config.yaml
init: "trunc"
init_std_down: 0.00541
lr_mult_up: 1.11
beta1: 0.9
max_grad_norm: 1.0
Each number is 50 + 10 x the weight over its row's rms, rounded and kept within 0 to 99. Layers, rows and columns count from 0. The size before them is the row's rms in percent of the matrix's.

# layer 4 attention output, 256x256, rms 0.0601, rows 221-247, columns 0-255
094:17 47 56 69 50 66 40 48 53 58 45 53 42 60 42 43 60 57 48 54 52 53 44 45 42 37 60 40 34 50 54 56 70 42 57 45 58 49 59 34 44 56 56 39 46 41 48 54 39 41 65 41 63 47 68 36 48 56 43 27 49 59 68 41 56 49 43 37 45 58 78 32 37 43 64 55 74 51 48 61 55 40 75 40 49 49 55 46 52 47 54 46 56 52 42 54 66 39 51 51 36 62 43 51 61 52 31 41 45 48 53 47 58 38 46 53 46 45 62 41 30 54 47 60 58 53 35 52 70 44 35 55 56 61 72 47 58 52 51 52 46 28 30 79 57 58 48 31 35 49 59 36 49 51 50 35 60 46 47 52 45 45 37 40 55 59 53 54 43 46 54 58 39 69 51 36 53 49 49 49 44 68 41 53 43 56 45 61 58 58 65 55 47 43 46 43 35 37 35 69 30 56 54 35 44 48 67 38 47 45 67 54 50 41 55 55 60 34 45 68 67 58 47 56 55 46 53 48 50 68 45 45 63 55 60 62 39 46 52 48 47 46 45 46 61 45 53 55 59 56 42 46 59 47 35 54
122:51 57 58 53 49 44 51 62 55 60 41 46 50 51 44 60 42 28 65 60 40 37 72 66 47 63 45 45 60 46 55 66 54 52 53 56 60 60 57 55 61 66 56 78 37 46 56 54 48 60 51 39 46 51 50 36 50 48 54 50 49 32 46 48 48 36 40 56 30 42 45 35 68 44 47 65 44 51 51 33 46 49 49 51 50 42 64 57 67 74 44 38 49 68 46 44 55 48 45 52 37 43 63 47 57 45 34 46 73 45 55 27 47 55 57 57 62 65 51 40 34 46 51 58 67 50 46 67 53 57 46 61 35 79 36 60 61 58 33 38 52 42 34 31 34 56 46 36 43 46 57 53 52 44 39 56 41 34 57 57 47 53 49 41 41 38 33 29 47 56 33 53 52 54 52 52 49 53 28 59 55 44 65 40 46 44 38 51 47 27 44 72 44 43 50 38 42 59 36 35 53 49 59 49 47 74 61 36 47 59 51 43 67 51 51 56 61 45 44 46 60 53 55 46 40 61 60 39 45 63 56 60 49 43 54 41 32 45 47 45 52 51 38 65 65 45 44 63 48 43 48 54 57 42 46 47
097:53 68 62 57 49 49 54 43 49 32 48 41 51 72 65 46 50 49 32 53 59 65 61 46 52 44 51 57 58 61 66 35 47 62 39 78 39 61 65 63 32 69 39 55 68 41 61 37 48 62 60 64 38 64 39 51 49 45 36 46 60 60 44 59 56 53 41 56 45 54 37 56 60 51 34 63 52 53 46 59 45 36 64 46 69 59 51 58 56 57 71 32 48 51 37 67 52 52 55 54 51 39 48 51 45 60 43 31 49 41 46 71 42 55 61 47 56 62 61 49 50 55 35 55 57 67 60 57 52 56 46 36 56 56 59 65 52 46 48 20 43 41 57 45 53 54 57 60 40 55 56 48 46 59 62 62 55 66 38 36 57 51 50 36 43 48 53 50 48 22 72 43 59 41 48 29 49 48 25 48 39 49 58 63 40 38 57 30 46 40 56 55 47 78 38 45 34 54 53 44 61 34 59 40 49 59 55 51 47 47 41 48 57 58 45 58 53 44 56 44 36 51 53 54 62 51 52 43 53 54 49 45 37 59 32 45 47 38 59 49 43 41 49 50 35 46 57 48 39 49 63 40 46 57 58 57
096:63 60 55 49 52 54 57 54 45 35 57 55 49 43 52 62 60 41 37 51 52 56 45 63 50 52 58 52 38 53 50 50 59 68 38 34 61 60 35 63 41 52 41 49 62 64 56 53 61 56 56 67 41 45 47 57 35 59 48 58 59 49 49 42 68 44 68 49 50 43 54 38 48 58 66 27 45 50 50 35 39 40 47 71 24 55 44 64 25 51 61 52 69 59 55 47 48 60 38 46 55 60 41 46 55 46 41 48 54 41 39 32 51 57 58 54 27 66 47 31 66 65 38 53 49 55 54 39 46 41 53 48 61 65 57 53 41 49 74 46 44 58 61 44 42 49 32 44 63 41 38 45 56 59 72 34 42 43 52 47 52 51 37 51 54 41 52 58 63 50 65 38 41 64 34 57 59 67 48 57 49 43 47 40 72 43 28 59 47 38 48 48 45 53 57 63 50 44 46 57 24 44 60 57 57 64 48 49 33 50 50 63 58 32 39 36 50 53 47 55 37 47 43 51 37 56 40 52 45 34 61 40 43 53 63 52 49 72 48 52 35 37 55 48 47 60 59 58 55 53 75 40 53 59 47 46
099:68 42 36 39 44 54 49 46 62 44 39 44 40 50 53 47 63 54 48 53 33 43 24 75 49 49 53 54 50 58 62 58 75 48 45 50 51 47 40 44 45 54 55 51 51 48 50 47 68 43 44 57 45 49 48 50 55 53 50 42 53 70 45 59 52 66 53 62 42 45 58 55 52 55 73 52 57 48 62 41 62 56 59 72 64 63 53 49 55 31 59 45 50 51 51 83 54 49 41 42 55 43 61 44 52 44 42 54 53 45 62 55 37 54 57 44 70 56 63 53 33 63 68 56 47 46 51 59 31 68 47 49 66 44 63 47 50 64 47 57 47 34 54 59 41 58 65 43 59 62 62 68 38 53 57 50 38 43 40 45 73 49 50 44 57 62 38 66 39 46 34 69 57 56 67 58 64 46 32 57 59 53 53 44 55 32 39 37 47 34 51 45 62 63 34 35 53 36 30 59 36 41 57 50 56 48 65 37 53 33 53 52 68 43 52 56 57 43 49 46 49 37 53 46 55 69 45 59 49 47 59 49 53 39 50 35 47 67 59 60 42 43 65 60 51 61 54 38 50 39 40 53 36 48 37 41
102:36 30 58 44 55 47 54 42 66 55 68 62 52 28 62 58 39 55 39 63 41 53 51 36 46 53 43 62 36 32 48 38 47 46 46 58 58 71 46 59 51 52 55 51 46 46 53 56 42 43 37 52 39 79 53 57 56 56 40 48 57 45 50 63 65 42 45 45 57 49 49 67 61 59 38 45 51 49 38 27 60 40 58 62 48 61 50 40 59 51 62 34 33 67 62 48 46 51 67 52 55 53 64 37 41 51 62 32 59 49 51 53 67 63 55 53 65 37 54 27 64 41 37 64 46 43 47 59 52 50 72 37 54 55 37 65 35 52 40 60 51 45 57 56 54 59 38 62 51 62 24 50 72 56 55 56 62 31 52 52 48 54 43 77 48 69 54 65 52 49 46 49 26 57 50 44 38 53 40 58 49 40 57 59 59 45 63 53 53 41 43 46 40 58 55 69 49 59 70 55 59 48 53 49 64 66 41 41 51 40 51 49 55 58 54 45 46 53 49 52 33 44 51 55 61 64 69 44 31 49 56 61 42 43 41 58 69 54 58 42 48 48 60 36 43 56 48 59 57 39 51 47 40 48 61 49
103:33 48 38 68 60 56 48 56 42 30 28 50 52 48 58 29 53 45 57 38 56 50 50 49 51 79 61 44 57 51 57 60 43 47 51 41 56 43 46 46 46 64 52 39 60 37 48 54 44 57 39 54 58 59 48 37 57 83 62 48 55 42 57 46 54 46 53 48 52 46 47 54 44 53 41 41 43 37 59 69 27 44 47 45 51 57 36 55 63 49 50 60 38 48 56 62 42 33 59 66 72 57 78 58 47 51 45 65 60 51 63 33 39 59 45 27 53 57 46 69 29 63 33 57 59 50 48 45 60 59 56 59 59 59 38 51 59 64 60 49 51 65 39 53 34 49 42 33 52 46 56 40 31 36 53 33 61 47 44 39 61 51 31 69 51 46 44 46 33 46 60 44 57 38 53 40 70 59 46 35 50 75 58 23 46 48 43 45 48 45 50 48 48 48 32 42 41 43 61 48 63 49 36 46 34 42 53 40 52 50 57 35 53 54 51 46 60 46 45 73 47 55 50 54 39 56 49 48 53 53 37 59 47 59 50 47 50 47 44 58 56 56 66 69 45 59 49 58 59 43 59 42 49 53 61 54
105:46 49 41 44 44 42 33 31 41 53 61 68 42 44 76 52 50 54 32 78 24 52 53 49 40 62 51 45 52 44 59 50 40 48 39 42 45 71 39 36 63 51 47 50 30 48 64 57 62 47 54 46 53 44 57 63 50 53 42 49 62 58 63 50 66 40 71 64 39 48 50 41 47 42 32 46 42 39 49 49 52 60 44 56 45 80 39 36 51 48 55 50 68 66 46 52 62 62 46 60 40 37 59 52 52 48 45 44 69 62 43 54 58 28 41 63 53 65 32 50 37 66 59 50 46 75 52 49 49 50 34 44 56 61 53 41 41 41 53 53 48 52 57 45 70 59 40 37 55 37 58 49 48 50 36 50 36 39 51 28 62 49 47 47 41 36 47 37 33 54 57 43 37 59 32 45 43 55 42 58 54 50 40 61 55 54 59 48 60 52 54 65 50 64 56 47 57 49 43 59 49 44 35 60 44 42 47 62 50 49 49 58 45 59 52 62 40 50 50 55 49 56 41 53 48 40 38 56 45 59 51 31 68 39 56 53 60 63 54 33 49 53 46 52 60 33 58 38 41 66 61 56 34 59 48 31
093:49 48 64 56 48 46 56 58 42 53 44 54 70 47 48 53 40 59 46 39 44 37 36 55 55 61 57 45 43 41 55 48 65 36 47 40 60 53 55 51 47 52 64 55 65 39 50 23 52 35 66 33 63 46 54 46 55 51 56 50 47 47 36 61 54 58 46 60 36 51 45 57 52 54 37 60 44 58 62 55 26 62 54 58 44 61 32 38 54 64 62 59 69 45 54 54 49 54 49 52 49 58 49 64 53 50 57 43 59 59 50 54 52 50 40 61 62 45 52 55 44 65 70 66 34 46 29 53 56 49 50 43 45 74 33 52 46 48 61 42 77 38 47 45 61 66 48 49 58 40 46 50 24 43 36 48 54 62 47 35 57 44 42 51 74 48 47 42 58 72 59 39 54 48 45 56 61 58 55 60 41 25 44 55 70 50 20 70 52 39 50 57 37 47 47 51 51 52 43 50 40 37 51 51 45 55 60 59 38 41 51 59 47 60 55 42 49 21 50 40 48 49 38 46 49 53 48 48 54 50 73 61 52 41 61 58 55 49 43 35 71 48 48 34 47 59 42 47 35 72 50 70 43 55 58 47
095:38 42 46 43 49 45 56 44 51 58 51 34 64 45 56 67 63 41 47 45 49 43 45 43 57 43 39 45 38 58 41 58 40 59 54 51 56 46 45 54 60 62 33 51 53 45 52 53 53 72 40 52 53 57 47 48 58 79 50 68 27 45 52 31 40 61 44 61 32 56 52 62 50 49 54 48 55 28 56 52 61 49 60 25 40 16 58 55 39 67 46 44 37 54 52 50 32 60 36 38 51 52 47 51 38 58 53 54 46 46 56 59 22 40 45 47 69 52 71 37 67 58 46 50 50 50 36 49 54 37 40 47 41 52 49 51 66 49 49 58 61 57 51 69 58 49 43 57 47 37 48 46 50 49 30 33 43 41 69 56 65 63 49 36 66 42 28 64 28 42 37 46 43 61 51 67 44 53 55 60 63 76 46 43 52 58 39 42 43 62 46 59 53 50 65 58 36 58 39 54 43 43 46 44 52 68 49 56 51 62 49 54 61 50 53 42 45 51 40 45 48 55 38 48 36 50 47 56 63 64 72 52 52 35 40 42 31 44 45 50 55 60 51 44 50 43 49 46 44 49 42 47 67 37 42 54
101:64 60 59 46 34 54 55 61 41 53 60 47 49 41 42 43 46 45 49 35 42 51 52 52 50 58 33 40 39 59 53 45 48 57 57 44 65 49 57 51 45 56 50 48 41 62 49 56 31 62 49 29 55 55 35 50 43 45 49 32 55 42 37 42 46 45 28 50 43 43 46 49 54 38 64 62 29 59 36 39 55 45 52 57 40 50 57 46 49 32 62 77 61 45 60 68 47 37 46 65 53 53 34 41 62 43 49 53 28 42 74 43 41 48 44 68 59 53 40 47 48 73 56 51 41 31 40 53 54 41 48 46 48 42 41 52 69 40 50 65 71 29 42 38 58 62 48 44 46 62 71 45 73 67 41 36 42 52 43 75 56 35 52 66 60 58 49 36 52 61 60 45 47 44 68 51 39 57 59 35 47 46 41 55 36 54 58 53 34 65 28 52 42 37 54 47 60 57 47 53 47 48 49 59 36 44 51 67 45 52 57 53 35 41 30 45 45 54 61 38 55 56 44 50 41 55 51 41 37 50 46 52 44 49 52 35 57 37 62 64 41 42 48 68 62 42 47 40 44 55 56 53 60 50 40 46
103:42 57 61 61 56 60 52 57 26 38 46 42 55 76 54 66 43 57 59 49 53 32 54 45 76 48 55 50 50 55 54 42 68 54 40 58 52 54 48 26 51 50 50 40 67 55 56 51 56 36 57 46 40 72 59 44 61 41 60 40 67 52 60 52 42 39 55 46 65 73 55 34 46 22 47 43 54 41 43 40 51 59 30 31 40 60 43 39 53 49 58 48 61 48 42 51 43 54 51 43 59 53 45 66 51 60 39 34 49 53 58 37 50 55 63 55 52 29 40 47 40 56 61 47 51 55 48 43 68 71 52 49 29 35 55 55 59 56 59 67 57 84 49 49 50 52 64 35 31 58 59 58 53 47 71 53 57 51 57 57 35 53 61 50 57 45 59 44 44 30 42 46 56 63 58 51 54 54 59 25 44 48 46 59 56 57 40 49 47 49 72 52 46 29 49 50 54 60 53 55 46 46 46 49 54 37 44 66 55 47 32 49 50 59 51 59 51 50 37 60 50 61 66 53 22 48 50 45 49 45 60 58 48 55 48 31 49 62 67 55 63 48 43 56 48 48 63 57 56 57 51 54 48 55 54 44
093:42 51 34 43 38 50 55 57 56 40 59 46 32 43 60 49 57 47 37 57 40 79 63 50 53 43 52 41 42 36 62 37 52 42 45 64 42 46 47 38 37 51 33 54 46 49 62 49 51 47 63 43 64 44 40 50 70 34 54 47 63 59 50 52 46 57 58 58 47 49 74 33 41 45 56 43 65 46 63 58 49 49 42 39 40 46 58 59 33 46 40 40 59 57 59 41 35 64 72 34 59 29 51 45 60 48 56 32 49 43 50 32 42 42 59 29 39 41 36 76 51 37 54 42 59 46 54 42 60 53 51 44 28 33 49 54 53 59 48 51 39 48 66 37 53 36 58 54 39 62 55 50 40 48 39 35 43 48 44 55 57 48 49 53 54 42 48 46 48 38 47 33 54 67 54 66 71 66 60 50 49 53 58 60 54 52 43 53 30 52 54 44 52 46 51 47 65 48 46 68 47 35 50 42 29 57 39 48 61 57 45 49 49 52 67 44 45 40 39 37 33 62 54 67 43 39 53 57 54 38 41 55 44 48 69 51 55 74 67 54 62 63 52 52 58 36 63 39 49 61 61 39 63 46 42 45
105:47 47 57 55 55 27 51 40 50 32 60 66 50 51 57 55 67 44 61 41 52 72 52 27 51 41 44 46 44 51 64 50 40 63 47 46 62 32 43 75 36 39 55 27 33 43 57 42 50 46 55 55 48 58 61 39 50 50 65 39 69 54 44 73 38 44 56 59 52 31 47 67 18 44 49 47 46 50 43 67 51 57 55 41 42 50 60 53 49 48 35 57 55 41 67 53 41 61 46 61 46 55 70 28 61 47 66 54 59 61 42 50 37 54 50 49 48 48 59 33 48 58 43 51 54 35 61 60 38 49 45 44 59 63 45 56 36 53 46 51 60 45 53 54 36 34 50 52 61 52 57 45 51 37 53 38 64 46 38 48 47 41 42 48 46 59 63 50 46 56 35 43 52 64 32 63 52 36 62 52 41 63 45 49 37 39 60 66 57 43 62 45 64 48 34 43 39 47 29 33 62 46 60 54 43 50 69 35 53 33 46 46 43 61 45 52 45 50 55 46 44 54 51 79 66 51 58 63 43 62 54 49 38 54 37 59 55 55 59 48 36 43 42 46 57 37 45 45 60 52 31 49 42 51 60 53
100:42 54 64 52 53 51 54 45 52 32 56 56 49 51 62 50 55 40 41 54 49 58 58 38 66 38 52 54 46 40 57 67 48 62 45 49 70 69 45 53 49 61 45 62 58 53 29 53 43 48 37 33 34 73 44 52 56 39 69 41 52 50 55 51 52 56 45 46 46 68 62 51 42 48 57 60 52 67 55 32 38 48 35 46 36 60 55 35 53 63 50 40 41 40 58 53 50 36 39 52 39 61 42 45 33 54 32 46 42 33 42 46 67 64 37 43 69 59 53 58 67 43 63 60 51 53 62 50 38 47 63 39 42 57 34 52 51 62 32 45 41 60 67 37 51 41 37 57 50 47 42 49 62 48 57 47 56 35 45 44 53 27 54 43 45 32 62 49 69 63 41 53 57 45 54 70 51 61 56 55 43 60 42 40 52 58 59 41 73 59 54 62 35 38 60 58 47 45 53 49 61 51 44 50 71 62 33 43 72 41 50 39 51 32 48 42 56 54 47 49 47 58 53 45 34 29 42 43 67 57 47 36 57 35 57 55 58 39 47 48 42 34 52 37 54 56 66 36 38 45 48 49 34 56 50 32
104:49 42 35 61 50 67 48 36 44 54 56 53 56 60 60 48 41 68 59 35 44 53 54 39 50 49 25 65 60 40 39 53 67 44 40 46 59 46 66 56 72 50 40 31 45 61 55 65 47 48 50 53 39 34 48 62 44 45 61 55 54 32 43 46 42 33 42 51 76 33 43 26 49 49 40 42 52 47 56 64 30 54 51 52 68 44 53 47 32 55 39 69 55 43 40 48 55 30 51 50 43 40 43 50 47 47 63 51 62 54 57 37 51 49 63 42 44 63 49 39 64 44 49 57 38 32 53 67 45 52 67 52 30 54 27 74 66 34 54 68 49 42 40 49 46 55 58 45 46 50 48 73 54 60 57 56 54 18 52 50 60 48 48 42 42 47 53 56 56 61 52 55 38 49 57 49 38 55 37 35 52 42 70 46 55 70 57 47 60 69 42 48 49 46 43 51 35 56 39 48 55 43 57 47 58 46 57 51 58 63 46 37 46 48 53 51 58 52 61 61 53 51 42 46 64 40 53 43 58 42 66 64 39 52 45 54 74 46 38 59 61 58 44 38 44 45 56 49 60 57 38 44 62 52 40 53
108:37 56 57 44 61 53 45 65 60 31 52 51 65 50 38 39 50 41 43 54 44 61 38 41 57 48 52 41 68 46 62 61 62 51 43 43 36 62 47 45 42 41 52 49 53 52 48 58 48 64 56 60 74 51 50 39 42 40 60 65 61 60 59 60 57 38 59 54 47 42 65 74 62 52 47 41 42 57 71 35 57 51 47 28 53 75 58 49 61 40 35 49 52 45 48 47 65 60 57 57 54 44 59 50 74 61 53 35 52 64 62 56 56 56 44 49 44 55 48 55 65 52 56 68 59 50 60 51 42 55 49 23 34 43 51 45 40 52 57 34 41 53 50 48 57 46 48 57 76 35 61 52 63 24 43 43 51 48 55 48 71 52 54 39 49 53 58 38 50 46 51 42 48 50 49 55 61 42 64 40 30 51 54 32 48 40 61 52 63 57 55 56 37 56 38 50 60 40 41 50 44 75 44 27 41 41 38 56 41 56 37 55 51 49 42 72 56 33 63 43 44 33 43 37 57 44 44 58 44 51 52 43 46 55 44 61 49 45 49 49 67 66 58 74 37 57 53 35 49 53 48 57 50 66 44 66
094:65 75 48 40 39 52 59 49 42 68 36 52 52 67 39 53 52 42 54 54 46 50 43 36 60 46 63 39 57 40 46 49 53 62 44 65 49 69 41 42 45 44 70 37 49 50 61 56 30 44 41 44 67 47 50 40 41 70 49 56 42 49 54 65 46 37 53 61 55 48 29 47 59 48 65 65 50 33 53 58 53 63 49 31 59 39 50 65 57 61 51 54 34 57 69 55 48 49 64 54 59 52 40 44 51 44 31 61 58 41 25 46 46 57 39 52 48 48 75 52 50 41 58 52 54 57 53 54 52 65 61 50 53 51 51 52 47 39 60 27 54 60 54 68 81 41 40 46 54 63 61 73 65 52 53 38 80 53 43 56 59 50 37 59 54 59 39 53 64 62 36 54 59 49 52 52 43 43 43 64 41 52 53 54 32 37 38 48 57 52 57 45 40 51 51 44 63 49 44 22 66 56 50 51 43 56 48 36 46 44 44 39 52 42 55 48 62 36 70 52 57 53 56 36 54 48 56 45 35 65 56 49 46 50 57 37 64 61 44 29 50 59 59 64 44 48 50 60 54 46 44 47 50 54 50 63
102:53 54 50 40 54 46 53 55 27 54 43 45 29 53 43 45 48 69 54 55 57 68 49 46 25 51 37 49 49 43 64 85 59 49 41 57 53 55 46 45 51 66 45 56 57 61 51 38 41 47 36 49 60 62 45 55 49 58 45 48 31 54 65 40 50 39 17 68 47 38 61 72 52 50 56 47 63 49 50 53 43 50 50 38 39 63 52 59 65 48 32 34 57 54 42 68 55 40 44 66 40 54 46 39 55 44 48 45 61 42 63 57 50 57 45 52 47 40 58 63 39 54 49 67 57 47 50 58 68 64 50 36 28 56 58 40 35 56 44 54 44 30 54 59 26 57 57 47 57 55 68 30 55 49 61 25 56 56 50 60 51 48 47 32 52 56 37 58 44 43 53 61 51 49 64 48 50 45 50 38 49 40 56 42 63 43 49 49 61 48 46 52 43 41 53 50 51 41 47 54 52 54 65 37 48 44 36 48 40 56 34 40 55 46 56 73 19 48 54 59 46 39 38 46 28 44 60 58 49 52 70 36 49 48 39 48 51 57 39 55 54 50 54 48 43 51 62 56 38 62 45 58 61 53 45 37
107:52 40 37 38 49 58 55 57 45 53 36 56 48 41 54 62 50 37 41 50 42 47 58 62 47 46 65 60 49 50 59 53 45 47 30 40 47 49 61 50 48 63 29 69 44 41 50 57 58 41 49 44 58 35 49 48 48 46 44 47 47 53 38 56 45 37 65 42 41 34 47 44 42 47 46 47 41 55 34 41 49 39 40 58 76 45 55 46 43 35 66 51 44 52 21 35 73 42 35 60 43 41 62 52 49 62 46 60 44 59 55 58 71 62 54 40 31 73 67 68 60 70 54 58 49 57 58 50 62 35 56 39 65 73 60 54 33 43 42 53 51 55 56 54 56 50 56 57 44 69 51 53 47 47 51 62 56 48 38 52 56 66 59 35 42 43 50 43 58 46 50 27 52 50 24 48 48 44 62 52 47 64 45 61 52 50 60 76 46 60 33 65 47 45 61 48 44 43 53 46 62 69 46 65 58 44 52 53 56 46 48 32 39 46 46 65 59 46 29 42 48 49 53 75 69 50 48 42 39 52 49 51 71 50 56 57 49 47 46 66 58 53 43 54 24 47 39 56 49 45 43 56 43 61 48 58
099:40 38 43 58 52 40 40 58 76 52 48 46 57 28 46 43 24 54 53 59 62 34 30 43 48 58 51 33 36 45 43 45 34 39 52 63 52 34 47 36 50 39 58 52 47 53 51 48 45 59 55 49 35 31 51 38 49 29 56 50 60 52 50 47 63 39 44 48 54 69 68 61 47 65 61 38 42 57 53 33 46 39 55 59 43 49 45 57 60 73 33 47 60 61 61 48 29 39 64 43 39 36 73 46 53 65 55 59 55 58 48 55 42 60 44 64 56 36 51 37 47 50 49 44 40 41 51 71 59 43 47 56 39 54 64 52 55 57 41 52 55 40 58 49 40 58 41 74 26 47 42 39 66 37 42 44 65 51 45 58 49 60 52 43 55 38 56 49 57 42 54 51 38 41 37 65 58 66 59 56 73 45 61 48 47 49 48 46 50 52 35 57 40 38 62 58 54 61 40 48 41 60 48 45 47 56 60 64 49 43 58 58 59 33 53 51 45 53 46 54 49 45 47 40 67 44 51 31 48 55 51 47 45 68 53 51 59 50 54 66 55 39 47 55 54 72 37 69 41 67 53 67 66 42 54 45
104:59 65 52 48 61 40 53 70 55 61 55 54 53 47 62 35 51 55 37 34 67 71 47 50 50 33 64 52 55 56 55 54 47 32 51 47 59 51 49 52 41 42 47 55 47 56 48 47 47 53 25 47 36 62 56 65 52 59 67 30 45 45 45 53 40 32 50 37 45 58 61 38 44 42 51 55 40 45 32 47 32 46 47 29 57 49 54 29 50 50 53 49 43 46 47 62 30 54 67 42 45 67 28 60 46 43 48 47 42 40 64 55 45 70 50 50 42 53 52 65 59 57 49 59 77 55 42 51 33 51 56 54 54 57 45 58 43 41 57 52 40 44 67 50 35 54 48 54 66 49 72 69 24 64 76 56 56 45 34 58 58 41 46 51 50 43 61 44 49 43 72 45 56 52 42 47 57 48 47 47 36 64 47 55 44 65 69 66 37 45 58 65 56 47 51 49 60 44 46 51 49 55 53 55 31 45 52 64 57 45 54 33 37 41 45 60 55 57 55 47 66 76 58 38 46 44 53 40 50 70 44 59 38 65 68 39 47 48 43 55 46 67 46 54 49 42 60 54 48 47 49 56 63 55 61 58
102:57 64 55 54 58 49 45 69 42 65 44 71 42 38 66 37 48 66 48 29 53 61 45 51 60 59 35 42 42 40 50 44 46 47 54 43 49 70 60 52 46 43 55 54 34 62 57 55 49 45 53 43 73 44 50 44 58 57 27 55 28 46 48 35 58 33 56 42 61 28 46 26 49 38 63 53 60 47 70 40 42 59 49 40 60 39 46 41 50 59 39 38 48 60 43 45 49 55 71 58 53 49 34 49 48 38 56 49 60 47 40 47 48 41 41 49 66 41 31 32 50 62 53 43 40 46 71 57 37 47 40 42 42 53 79 47 58 52 42 52 62 48 37 61 38 55 42 56 27 59 56 56 42 46 40 46 63 57 54 51 58 50 41 46 55 55 48 53 61 56 44 61 39 41 58 57 69 51 64 46 56 49 58 42 49 74 23 60 59 39 45 66 42 46 55 48 47 48 48 46 41 40 72 63 45 49 66 46 57 44 46 45 60 42 50 49 64 36 57 62 50 42 58 55 51 49 45 48 27 39 44 60 63 45 35 55 56 28 49 47 49 51 50 56 53 69 47 48 59 32 55 53 55 45 48 59
105:45 29 57 47 51 41 49 16 48 44 38 43 37 55 79 42 36 52 49 51 63 66 49 54 42 42 39 60 38 29 34 51 52 54 54 42 46 66 23 53 64 48 68 69 54 43 43 57 36 55 31 40 56 46 64 60 38 64 71 52 40 53 44 61 54 51 43 50 43 51 50 54 51 47 52 46 60 52 40 50 42 55 60 51 44 32 40 47 66 63 42 49 28 48 47 29 68 28 51 38 49 34 80 38 59 49 51 56 63 54 49 53 31 60 56 42 48 36 47 59 37 56 48 39 48 50 49 45 47 32 43 66 31 56 39 49 71 54 48 48 55 46 65 68 51 45 52 69 48 51 43 57 43 35 47 35 48 56 44 59 63 37 50 41 35 66 38 40 49 52 41 36 48 61 40 43 58 51 56 38 45 47 48 63 41 61 62 44 59 45 48 53 43 52 37 61 40 48 32 51 47 51 45 53 60 52 53 51 54 60 56 60 52 36 47 49 45 35 42 58 66 61 42 51 46 34 51 56 40 52 51 56 55 57 47 60 51 35 42 52 55 63 45 46 59 47 64 50 45 51 55 53 60 56 62 36
099:70 41 51 50 47 50 52 59 58 30 53 40 36 42 40 50 49 47 56 56 67 35 55 44 70 34 62 57 69 43 41 60 39 51 43 36 42 40 52 48 49 62 69 42 45 62 50 47 47 53 38 48 51 63 55 35 64 56 50 58 46 42 58 44 53 62 41 48 41 21 47 50 34 37 48 64 60 46 63 42 44 38 46 46 50 46 46 47 46 55 50 45 43 48 55 45 65 40 64 46 61 34 43 55 50 56 51 58 43 57 51 61 24 47 43 62 40 47 55 45 61 38 55 56 57 45 50 54 69 34 63 51 38 44 59 43 54 60 49 54 24 47 60 41 50 52 62 53 63 42 74 59 42 52 61 32 50 50 53 53 62 69 40 57 53 46 43 51 49 49 58 44 42 56 52 48 50 52 71 59 63 59 80 49 38 78 48 82 42 54 34 74 52 41 49 56 51 54 48 50 51 38 65 41 39 50 39 52 36 52 31 57 53 35 36 48 64 32 42 53 54 45 56 37 35 54 50 37 44 47 50 54 64 58 45 65 59 56 53 55 59 66 42 54 36 57 36 60 49 54 45 41 62 52 55 53
107:54 64 70 58 52 55 65 58 51 71 66 44 44 59 46 63 46 53 55 50 52 45 40 52 53 59 65 61 55 65 51 79 55 38 55 72 53 61 37 42 50 64 47 74 24 55 51 47 58 43 66 40 39 39 54 53 52 65 46 60 42 52 70 48 59 46 58 59 50 40 51 46 42 38 37 63 41 71 42 50 66 38 55 40 45 56 49 52 47 47 41 51 50 49 62 46 36 59 56 35 50 72 62 57 39 46 48 54 55 46 43 53 50 45 47 52 41 56 44 38 47 34 51 65 43 48 61 61 41 53 47 38 57 52 50 36 28 50 42 48 45 56 47 59 29 29 61 66 37 47 67 54 46 54 38 46 43 45 42 53 58 63 56 71 53 53 43 41 51 30 33 67 70 65 37 49 39 67 51 53 53 43 24 48 33 28 50 43 30 45 56 49 31 53 54 57 51 49 47 39 69 59 54 54 50 53 53 40 57 48 48 62 53 65 54 57 59 52 46 44 42 39 55 60 42 41 55 49 51 62 44 62 58 46 51 60 40 63 40 53 48 42 47 70 48 46 43 28 44 50 61 52 48 59 56 38
100:48 56 62 45 35 54 59 78 68 54 35 45 42 63 51 46 46 52 44 54 78 40 50 53 66 55 49 57 43 48 50 46 61 50 50 62 39 57 38 57 51 47 53 40 53 59 41 38 45 50 49 24 57 68 55 55 45 48 58 44 49 43 65 41 52 57 36 43 43 52 47 35 85 54 54 51 49 72 43 41 46 41 52 48 41 60 31 32 64 49 43 57 37 28 40 74 60 42 69 47 41 62 50 54 36 43 56 36 43 41 46 49 43 52 59 46 43 56 64 71 65 64 57 50 43 60 51 46 58 50 48 59 51 49 34 37 42 64 68 48 71 68 54 54 67 41 48 38 57 34 70 61 41 51 44 41 47 44 70 51 49 49 35 51 46 65 19 58 46 49 50 41 32 51 47 47 64 52 47 46 43 51 52 53 53 29 60 58 59 65 52 47 47 57 55 55 46 70 57 54 31 52 51 58 55 48 55 49 46 50 39 51 42 41 54 44 49 36 42 53 38 58 60 43 33 42 46 41 47 67 39 54 51 50 54 45 47 48 38 67 58 56 45 49 42 61 64 37 50 41 43 52 59 50 48 53